python train.py --n_layer=13 --d_model=64 --n_head=2 --n_kv_head=2 --head_dim=32 --d_mlp=192 --vocab_size=4096 --activation="swiglu" --norm="layernorm" --norm_place="pre" --norm_eps=1e-05 --positions="rope" --rope_base=115000.0 --rope_fraction=0.5 --qk_norm=true --attn_scale=0.262 --bias="qkv" --tie_embeddings=false --parallel_block=false --extras=["some layers without attention", "local attention windows", "gated attention", "value embeddings", "an embedding shortcut", "learned residual scales", "skips across layers", "capped logits"] --init="trunc" --init_std_qkv=0.0835 --init_std_o=0.0164 --init_std_up=0.0835 --init_std_down=0.00946 --init_out_by_depth=true --optimizer="adam_variant" --lr=0.00286 --beta1=0.9 --beta2=0.95 --weight_decay=0.028 --lr_head=0.00539 --grad_clip=0.5 --warmup_steps=559 --schedule="wsd" --decay_fraction=1.0 --decay_shape="linear" --final_lr_fraction=0.0 --batch_tokens=8192 --seq_len=1024 --doc_mask=true --train_tokens=83490000 --steps=10192 --dataset="wikipedia_en"
Each number is 128 + 24 x the weight over its row's rms, rounded and kept within 0 to 255. Layers, rows and columns count from 0. Numbers have three digits each. The size before them is the row's rms in percent of the matrix's.

# layer 10 attention value, 64x64, rms 0.187, rows 18-35, columns 0-63
067:151110145139095129104103099119133154117089155104111103125118117095128164129134088118090140169096131131142112168099131125153138139113129095137148121104140146154158148146082110165185143162088140
070:137142177123143156090098138123112151167107132165174104130110092135147103140152152097112128104174160129137103165109101125157141112137097139157130150136128157159139157115133134090136075114124109
085:126122158154113101090140151124125118125150079154134095132144101128107107141152128139139148056154115112138085115144103098076127148139140138076102153169126142102129146113156143134122168111143116
076:064164134130134166147133124115173110131124098142122170112108140130199137138093149131124114108121089162145101143132125096118154114116145124158152124148143123094097112114164099117130104125156098
086:168095121109106097147103129099101160123145177104131139143149105150110150125122099097093136177133160113106159158114101158121128117118125179127159133108167109144147117130102135116138118127156183
077:109121163103174115131159118086095137158147140137125147144060133142147137130137177078157131136127109114129099126066132124131141152121145115141127147160132115096125146133110084107089149151132123
082:113136156115148149118131101141130131129101080142138147122091130095154103138141155108090147084096106153122104152112093145163116118135108103121114190182133143084149167142116145124108144106104125
091:128084143135112157126097144123155136130200135122143120110102125077129113109144169124146094113145115149164121167104092107138147112117141173133106125159128125136112093158103129071150133116147138
084:108110131095137110063179182139131119135135094147141097138099116149110118171157142132127140105121138107113118110155119129097094141121120139074147169147132111079113143145151121141154153153115115
082:110106066148108180141122099146155143120128128110137139151117140114180140122111098074137136157106087128111122123125089160163150127141165103151153118099172128119141081131126136124160115133121123
080:128150082174101177137142082149127096113152144141112104144125116106150109140113132117105141117094119141137150138083089153149132138127138063134122107102144159075130091134126099128122113146158133
086:153074155098136127133090173115129141172156154157132077102097101146092119131154156161095117137127157131122122156145118131140149136110121185122125140102133126162145126160092128130168121122120119
072:120128103124126125192132103108148127134120155160135120158127134162182187131134097138121125115145135109134077136092140123124163151138156099113131110116152103103146094158152146119065110129140114
108:164150146106140139180124126127120159117142158125107151133154126140165130127112153136128117184127106137167131134113162108151138124114099120142118108117140148198129118107136117074089094080094118
133:129164100092121199069160101098162158106080124113113119142139145142141112130111124129127129112130123138168113124140132092129151125134109113162142150097134107129130143110169106146124111150097081
105:097150127147139129105137132119176151121136114187151122111127119077191126137099111137144155127156098147128124158134146098108143141103071113121098116126146127129126131107134174146093115110080114
120:117114138125151183164132129129092107142156103129127158156056104150093142143173154111122091104098095152128126129116137123106120116134138115090108113140138136155085120146126153111129122128183104
114:159136143138140057144108121158127116132106148132127079152162099120120161131120098079134143130186188113128129140082121117129131102121124113095156119115119135160106148124138156135113168134115140
# layer 10 attention output (transposed), 64x64, rms 0.14, rows 18-35, columns 0-63
103:160141136140111111148155156116127097096135108141181119155115080128082108129154122107121099146169141111115130099122151134137127170150167114130094127128156133160141137081143141138087076111153113
105:116132109113166092167172124112134086149128082126110118156192119127124152127131118111128086163109116128172137118153140116148135156072102123090103130094134133107127143156136123143154124160132108
112:105085147137154135137127122132119118069128165150157163125138141133111097149111164113128104143116156147111079143108127162136141112123107131170140114111121092120113170167101092131116124182086115
098:146090089140160155103167126149124115184157108107125149139139121135132150164102091159115131134159163088089102126080152151120110105137114141100128141123110148153090096130114141118117157095135145
098:142163128148120157140140112134100106149103106132074062120113142135094125115127095134130120102128118110167116146142126136155124131135192140183140156152100119149149146124079118137121109161097108
106:130113126147153143104105110140109098079103113116137139125165106120158123129148136169144123131043177141131133147158113140137171091134111137083116151123143135122120084126123171150108132130102117
100:104115128131150103134097164165103134123113104153100088103111129137117179111109111138171104137142163097111126127120171135137161129155104129144153060084155156149094116120140096148135130130122144
091:118165143154147090119125132107117134136074127132115160108150104143159092176156110127123161126140078108093093118185163165133102170118116144125120149096111108139123134129109132144149118101144107
109:124137152136159144117090073104138128123127088128144151157125122151100143125118112152119123141190117112145089097138115140142149104176139168142118080103118115118171065126122124146118142137151148
097:135188142102144125113156105086088124105141148101060145108144117120119152141135163136083124101128149096119120148103124140111140131140120150131124117174165130141109136106128100124098160126180151
103:139130166160112132120152162100105197053111107128131153132097120114150142100105109104162121141158110125154154123119113126119086117100129150123125176119157115126101107134109146132145151153108134
101:100145153169185155153127121114101135133140136149145129163176123070156096115115062133110109105086123124107131117132129134089114119172144158123141119127127115077114135125126125153116115150133145
102:125108138137110124086121134107111117091156081084114143128127150123109088118134121119129148147070127148116163142138153184156111095127128134138133088124144171125123174125163116160155148092136155
105:128078173127087175115155112159130097114091120145163117119137149122121141147127116147123156119162120159108133120119144112101123166084125092117138127093068149098166129124115112134124166136126160
094:137160082159146095121128144116146163107115173147111084121174144132111167088114149117132084110153145118092129141123152115115135158105114139114132118121090151144110102178111135124178134148117103
104:100166084113104114122127098123109111118114146156193094132127150130110157173127127139118146152080136159143100129118181094128100156103124117135115110140156129128162109138101097136111161145139094
103:139081101133166097143148122148149140064121102165087114119116117126148106108142160161134168108123120109134152094175127151168125081148143119120151141130160116108124121165130100092117117124127140
091:124100124109151143119101136144161125162136115129123117107149125131143135137145101108125084142109158124153128146167116087060141082086090112161148178161105136122135114143097122144101143106164148
# layer 10 attention query, 64x64, rms 0.147, rows 32-63, columns 0-63
145:125099173090147112099140170151174154131117123133152078127127123090108132135142100144104090125160112114130125157119103117128098122141151144095092157163119116126134131170152124176119141078120138
160:120145100160074127177127066092086135099148144094095154104153106151110146124116162099157157146100132131141140112135142131157150164119099125147140113106150126130108116126112138104131115149154164
165:115110151103182117087101176149155132155104115166169097146102150107141116146145107162104102107154132118116115154117106124098103093150166134117112143146101140125152139144146112157126145100101089
158:143142099143066142156166083115103115099155138096102159102155100161116141118117151106149154132104133136148150104139156123152160177108101130150140101097147111139109115106102150116134109153152148
068:139131103135097118153156139206186137102094105128120092091127128126112130137097140144113129111163082136137093159151125140088164131104166122126126121114111127120140164123131135169127140107158126
081:120160174159119139099082121107168138133125133128111095151115107113133101154140107151151149137102161097137142135095120117167120154105153115135092099094132105160173095114134093117113183129131122
068:135151163166087143120102163114084112133125131178139133144139164090145122163110143136151119136087146116120101113123088128139165149106116114145095156172123151119160130116063112135113114136116117
080:106099108138112162167169137124128131135124177137095123104130145124136116123132110138155129130164081110106098126155158092124132100104114115087176120148109136139076137140108170137148181111137157
104:116145135165100074186095102110118180123137134136136136149128100105107116159128140117093112150127153094139157147122121090159105133162154132138111162140099122145129119173123118140122150107148178
109:134142083139092156117136104116116089108149127102082156124140130156138146113100143118174165130113132164146121092144150147140163172114096145155160101114154116126107105095102153093137112159154127
091:128107156121187118089130176135142139155105109161181103140114146100142121137147108143105096118148123105112120158124110118100108078154165136104111150160105150125157139147152101156114148105107105
158:115113150103185116095098174131149137154108116156173103139109141107133114155151104155097102111151136109112116147122108120101103091158166134116106151153098147128146142149148101160122148102093096
089:153108109085130099192144135158116135111098140137123117124149160151115136114143135123131114148114065145125139161138140133092104108095111104135177138119097162102104179152149138160154119130123152
075:147132117127129145146119117091169163154119106133105131152133104126144152069119144106155126123171104128084146138118129161133174127147125130167099140188141129136137092131138126065147143098136107
090:140084100117133082111135105120165163123105105142137121154129081191130115101170151148133176095133166095118135104158126129133121140148173094105139117108150115103134140133130112127110127161130104
080:164150139112112143110128157130144150149134174107077139171138104117107135083118106099130102166180148087123156111132145098131141128105130122080140107130120107177127136077145112110121139129144140
082:190141123079140136123135148137153098147143157118081151124136114148130163126130086072122099146180099159110101123111129140115157120111147134164122090130097123155117126107096154122118142122149151
071:139135117168130116131113119151129088132135135123089084152146153141143148138129113089151097124098140135152144140097085134179107119150163127140103097114095122173146116108137092120074132156162160
077:158157124117112160171154137129156110113121085117116096101174166119134129093145123131179122111163102110103103086153120139125079119117140104145140152185110125137115136112116124126094148105142152
090:159139145127122134139105109127127123116143123130163112092136144110140131119164119127096109110083121167156177184055121127161150129159120105148144172159135160135141128145125089129135101109103108
077:094141113162138111156120139147117160154082187145121141143121150161139135140101098133118107117102111140112107108132107143131059159123136135081117122097126093157148115186133107122126112143152112
085:128132098110127111119133120118146160157115139122122107112159117134099153104153149113116107078148120118125150194147050121145154153139115081152129116128114187116138134127108106103109105094138130
067:172130131091140104137135097083143120136120110104146168130114078127090155164158128122091148144141154139120100126150078120127131147110163124121159140126122151127115157107086142082116133165088127
079:131087120130133115104145110181155139112112146127109163129136087086094128147087103108137112167156138162174130151104128129114160124151137091109138111162130109109108127104101115094165135146084113
077:113168137132117114168152132121152160139130155130071124111124142111123098097148130151133118099144113078065168118168138123107102132101154144124135129087107171172121136106152126129105142135137158
082:125151114134144124106117164200126098128110113135130134130144149150112122182096144143098109111100128170146106129125090138090120158105097122140086122131125166122140106115090135162099107124138077
087:106132116135154159124163114073126127108145093109133084144132132150102133108155167101132170118103125094127146140188152105150133109145124095122171135138136136117109147128166141090130169174123137
082:128126139139135115093146144180198154133131130118094134149135088148101086143141131173160185113140168106154129128136123130113120137117156113100151100130164139130100104104117114151115135164120103
083:094120074139126155114166104141154164090145132148138097127152138127115129122158130117133155082132087092102158129157171087113142103121118095120152154102122180119122108107140138155125145139159110
068:093111152153135169115119128148151175092104104127121129119141134119138129111111127165156150118134126134125148184099133139161148133156100092091171119158148102118109119156126070118130171128135086
082:145142144116122149149152142097110115130136157113092093127110119092125128100089120093158105132155090109102107123126117156142103101124103134111107095116162082113140172118179124115173149158129170
093:140101119123133127135119101119104160112109169135128152141110073085130153145107093122106112199161130142159114146078140122127149118114120149067156140144149116137119136152111109101169113126117147
# layer 10 attention key, 64x64, rms 0.15, rows 32-63, columns 0-63
085:145177138139159138112117081132096112143097114111117157099131132157095101142091135122114124104172165165155118120133153146092144098146147086121159108111092115094157144120162122166120139121103129
149:115146108143084149130166098131121131103160132095103130094141104148128150106117139104147168120092113149159127104139148146129158185094094147139145116102177112119108112112094153094154097148149124
173:138104143110163098129084153118136125144100118164162116159118151101135113149148111148109093139154139100092134152111103106130100064155163118116105142142074153141139140145154099151108156106112120
071:123090137124126125079126171159129142164122109154187087133123138113161121159167121164120096124121135081105121144116113100125107109139147137106117155143112149147125139152151114179109154103109089
067:113097105110106100125154144147155116084114145190104112111161114129128147132143145122119127128143116142117080170142123141107174094109144123125153116129139150110141141123116175166100165108133188
086:108124155143115138097143108110154116138140159124121088171122097125140105131110101142147177121122138114131093144095169159162121133121151097137084129101156082135191091137115111113117169127119131
081:113169175150101149154115170142142148112115140162152134122127148134134147174136122139132096136109115127159113149120127147128164161131172128133085142142078129130178144084080124098124093115126122
088:138103102126129157174163129186159140114165154105126118105145141113129157119137109142140098140145101117113124102161162096158136097087134114095168152111087140133099128117111135125145162081118114
118:113135165143163131119144169090138133136085098163155102158103156102134098142153096136105093113154128111095123159116114104116121090163168114118098129168103134132159157144156109154115153115121139
095:114172121136110158120151100139117122126144141080100149086121111160124150131086142114123157118111122171170104103128158146122154186096097134136138105092168110112130138108107148095146090145131134
029:200124094124157137136120113068126068122135126160125110127153113102107102095125105112143137121150130091112143130154100079119114086124149105131102113144109110155138107127128102158116140127165115
206:137094154131165106123108158121135148149100109157176118159118150107144120159154107154109087149145134103098138150109104112130106074150165130112105142140077160140146140140158094153106150108112119
097:162124089124141128180124118157115128135107117129163111112130150100119127104098138123138120132131083161109177131153129148073080113121096102121186160095119138091113155150136120147112108128116153
081:166169121131131147152164122090162096134134109118116109156167071127148133096109092116150107131179117143116147160137140131110179113135116126170125091147116112139137105123153125099161123089131126
098:119114121122153100113139105133161153132103101143149102147120091176109123122182155137111184093126151090115164106127116128109134144172151107094148110105148107105141129112126129106142106168127080
094:127105131117153129117140127148121147122128182107110163160130107093131146068105116131080122153162089106119106114120161150152131137146143105106145087154161112144173146089160134151113157112140148
088:173142136097156152118128153150127117174122139107111150101100117099155157109108097147115140153156105160095071144090122151117159128107101132144122112145140137164070143143119153128128150116128168
082:097106177130143140146117131117142127145132128161096138122113124132136140122128145141122129113091103122114079156089139130191125100142151101124082128105180122163163116111102104094080110131152160
073:095166128117129154163201159127157079110122114126117115083138126120147158126181113139139101073162092121118119110123132129132120120136140102135141109177114118118148158108114139133111147107133157
099:136117157124105124135096108079109134142132100156118136117125156152125136125150147110155113099100119162128140193073123142166142128168106096160144157151151179115143114171113118117107108120103125
082:100127121109132086185111141142155178164117152167118171122107147111129116177137104120122101129117115147099138118121143122149111150095153133084117107089126089172171128125098132147119110121137120
085:141110119124090109116109113114153143178112106101127126142186101110128132100149149137125125116137106117092157185133107137145158124164144105148166115144142183130126165121102102121146102134171162
079:130115132125152108125151125107127141143086097091159187140086111120109149159160147141092181147140136134121124151129075134152145175121135111124141114125140161099109168143126142104090134158101126
079:130100116122139114105120109147141137113135167155122188114100096098086150127119129097127135175123146148159093131155102149146138114155140102109117084158150152088126114140123097100161155135080134
087:095139123123113096132160114155155162134131111119085122154141135100142110098120153167148123119113088108070125087156163133131140126115151122121175137133134165115123156127161126150095166114148180
086:105170110130106105103112170170118108142108120148127129125121150139122115184145142132096138140114118160132106149104091127082120164113110150138064107169129166105138140118093135174124135115154122
086:104105107150147148136162140084158143094126109100138097137144130148121125087157159114090177123132109064131166139194159098142116112134124105141131111138133135113125132141168137120137136154103116
084:123136135125128106063172133166160142128153134117106084140124103146092103146155120113143190097103143134154114111156124124119126127140150103093148114132139111090148118100108104123122156177136090
097:109119083123110129109166119111177137099133134155115114140138139138114118102155137127152170098124115088097149127178163123092165092139095119094118158135126188154096113121138134144160139131141125
082:092122124137132153150147154119133081082142127137088117134161117114131129132140104116124158117117117150144160179097159098149154110154124064112161132115115086108153108134117080101138154115140101
086:145139146131153135147127179130153154085121160083085116130114099104138131103084100115137092131143122098147138119144109148151102140131118153121115106118084094129078140132152140136180150126132174
088:180095120119152131167122093113100161118117156127124179138090089116093162146082102108127109191144164144167135126108122142145132131116116125081139136124134146152121112153111113106141127144121129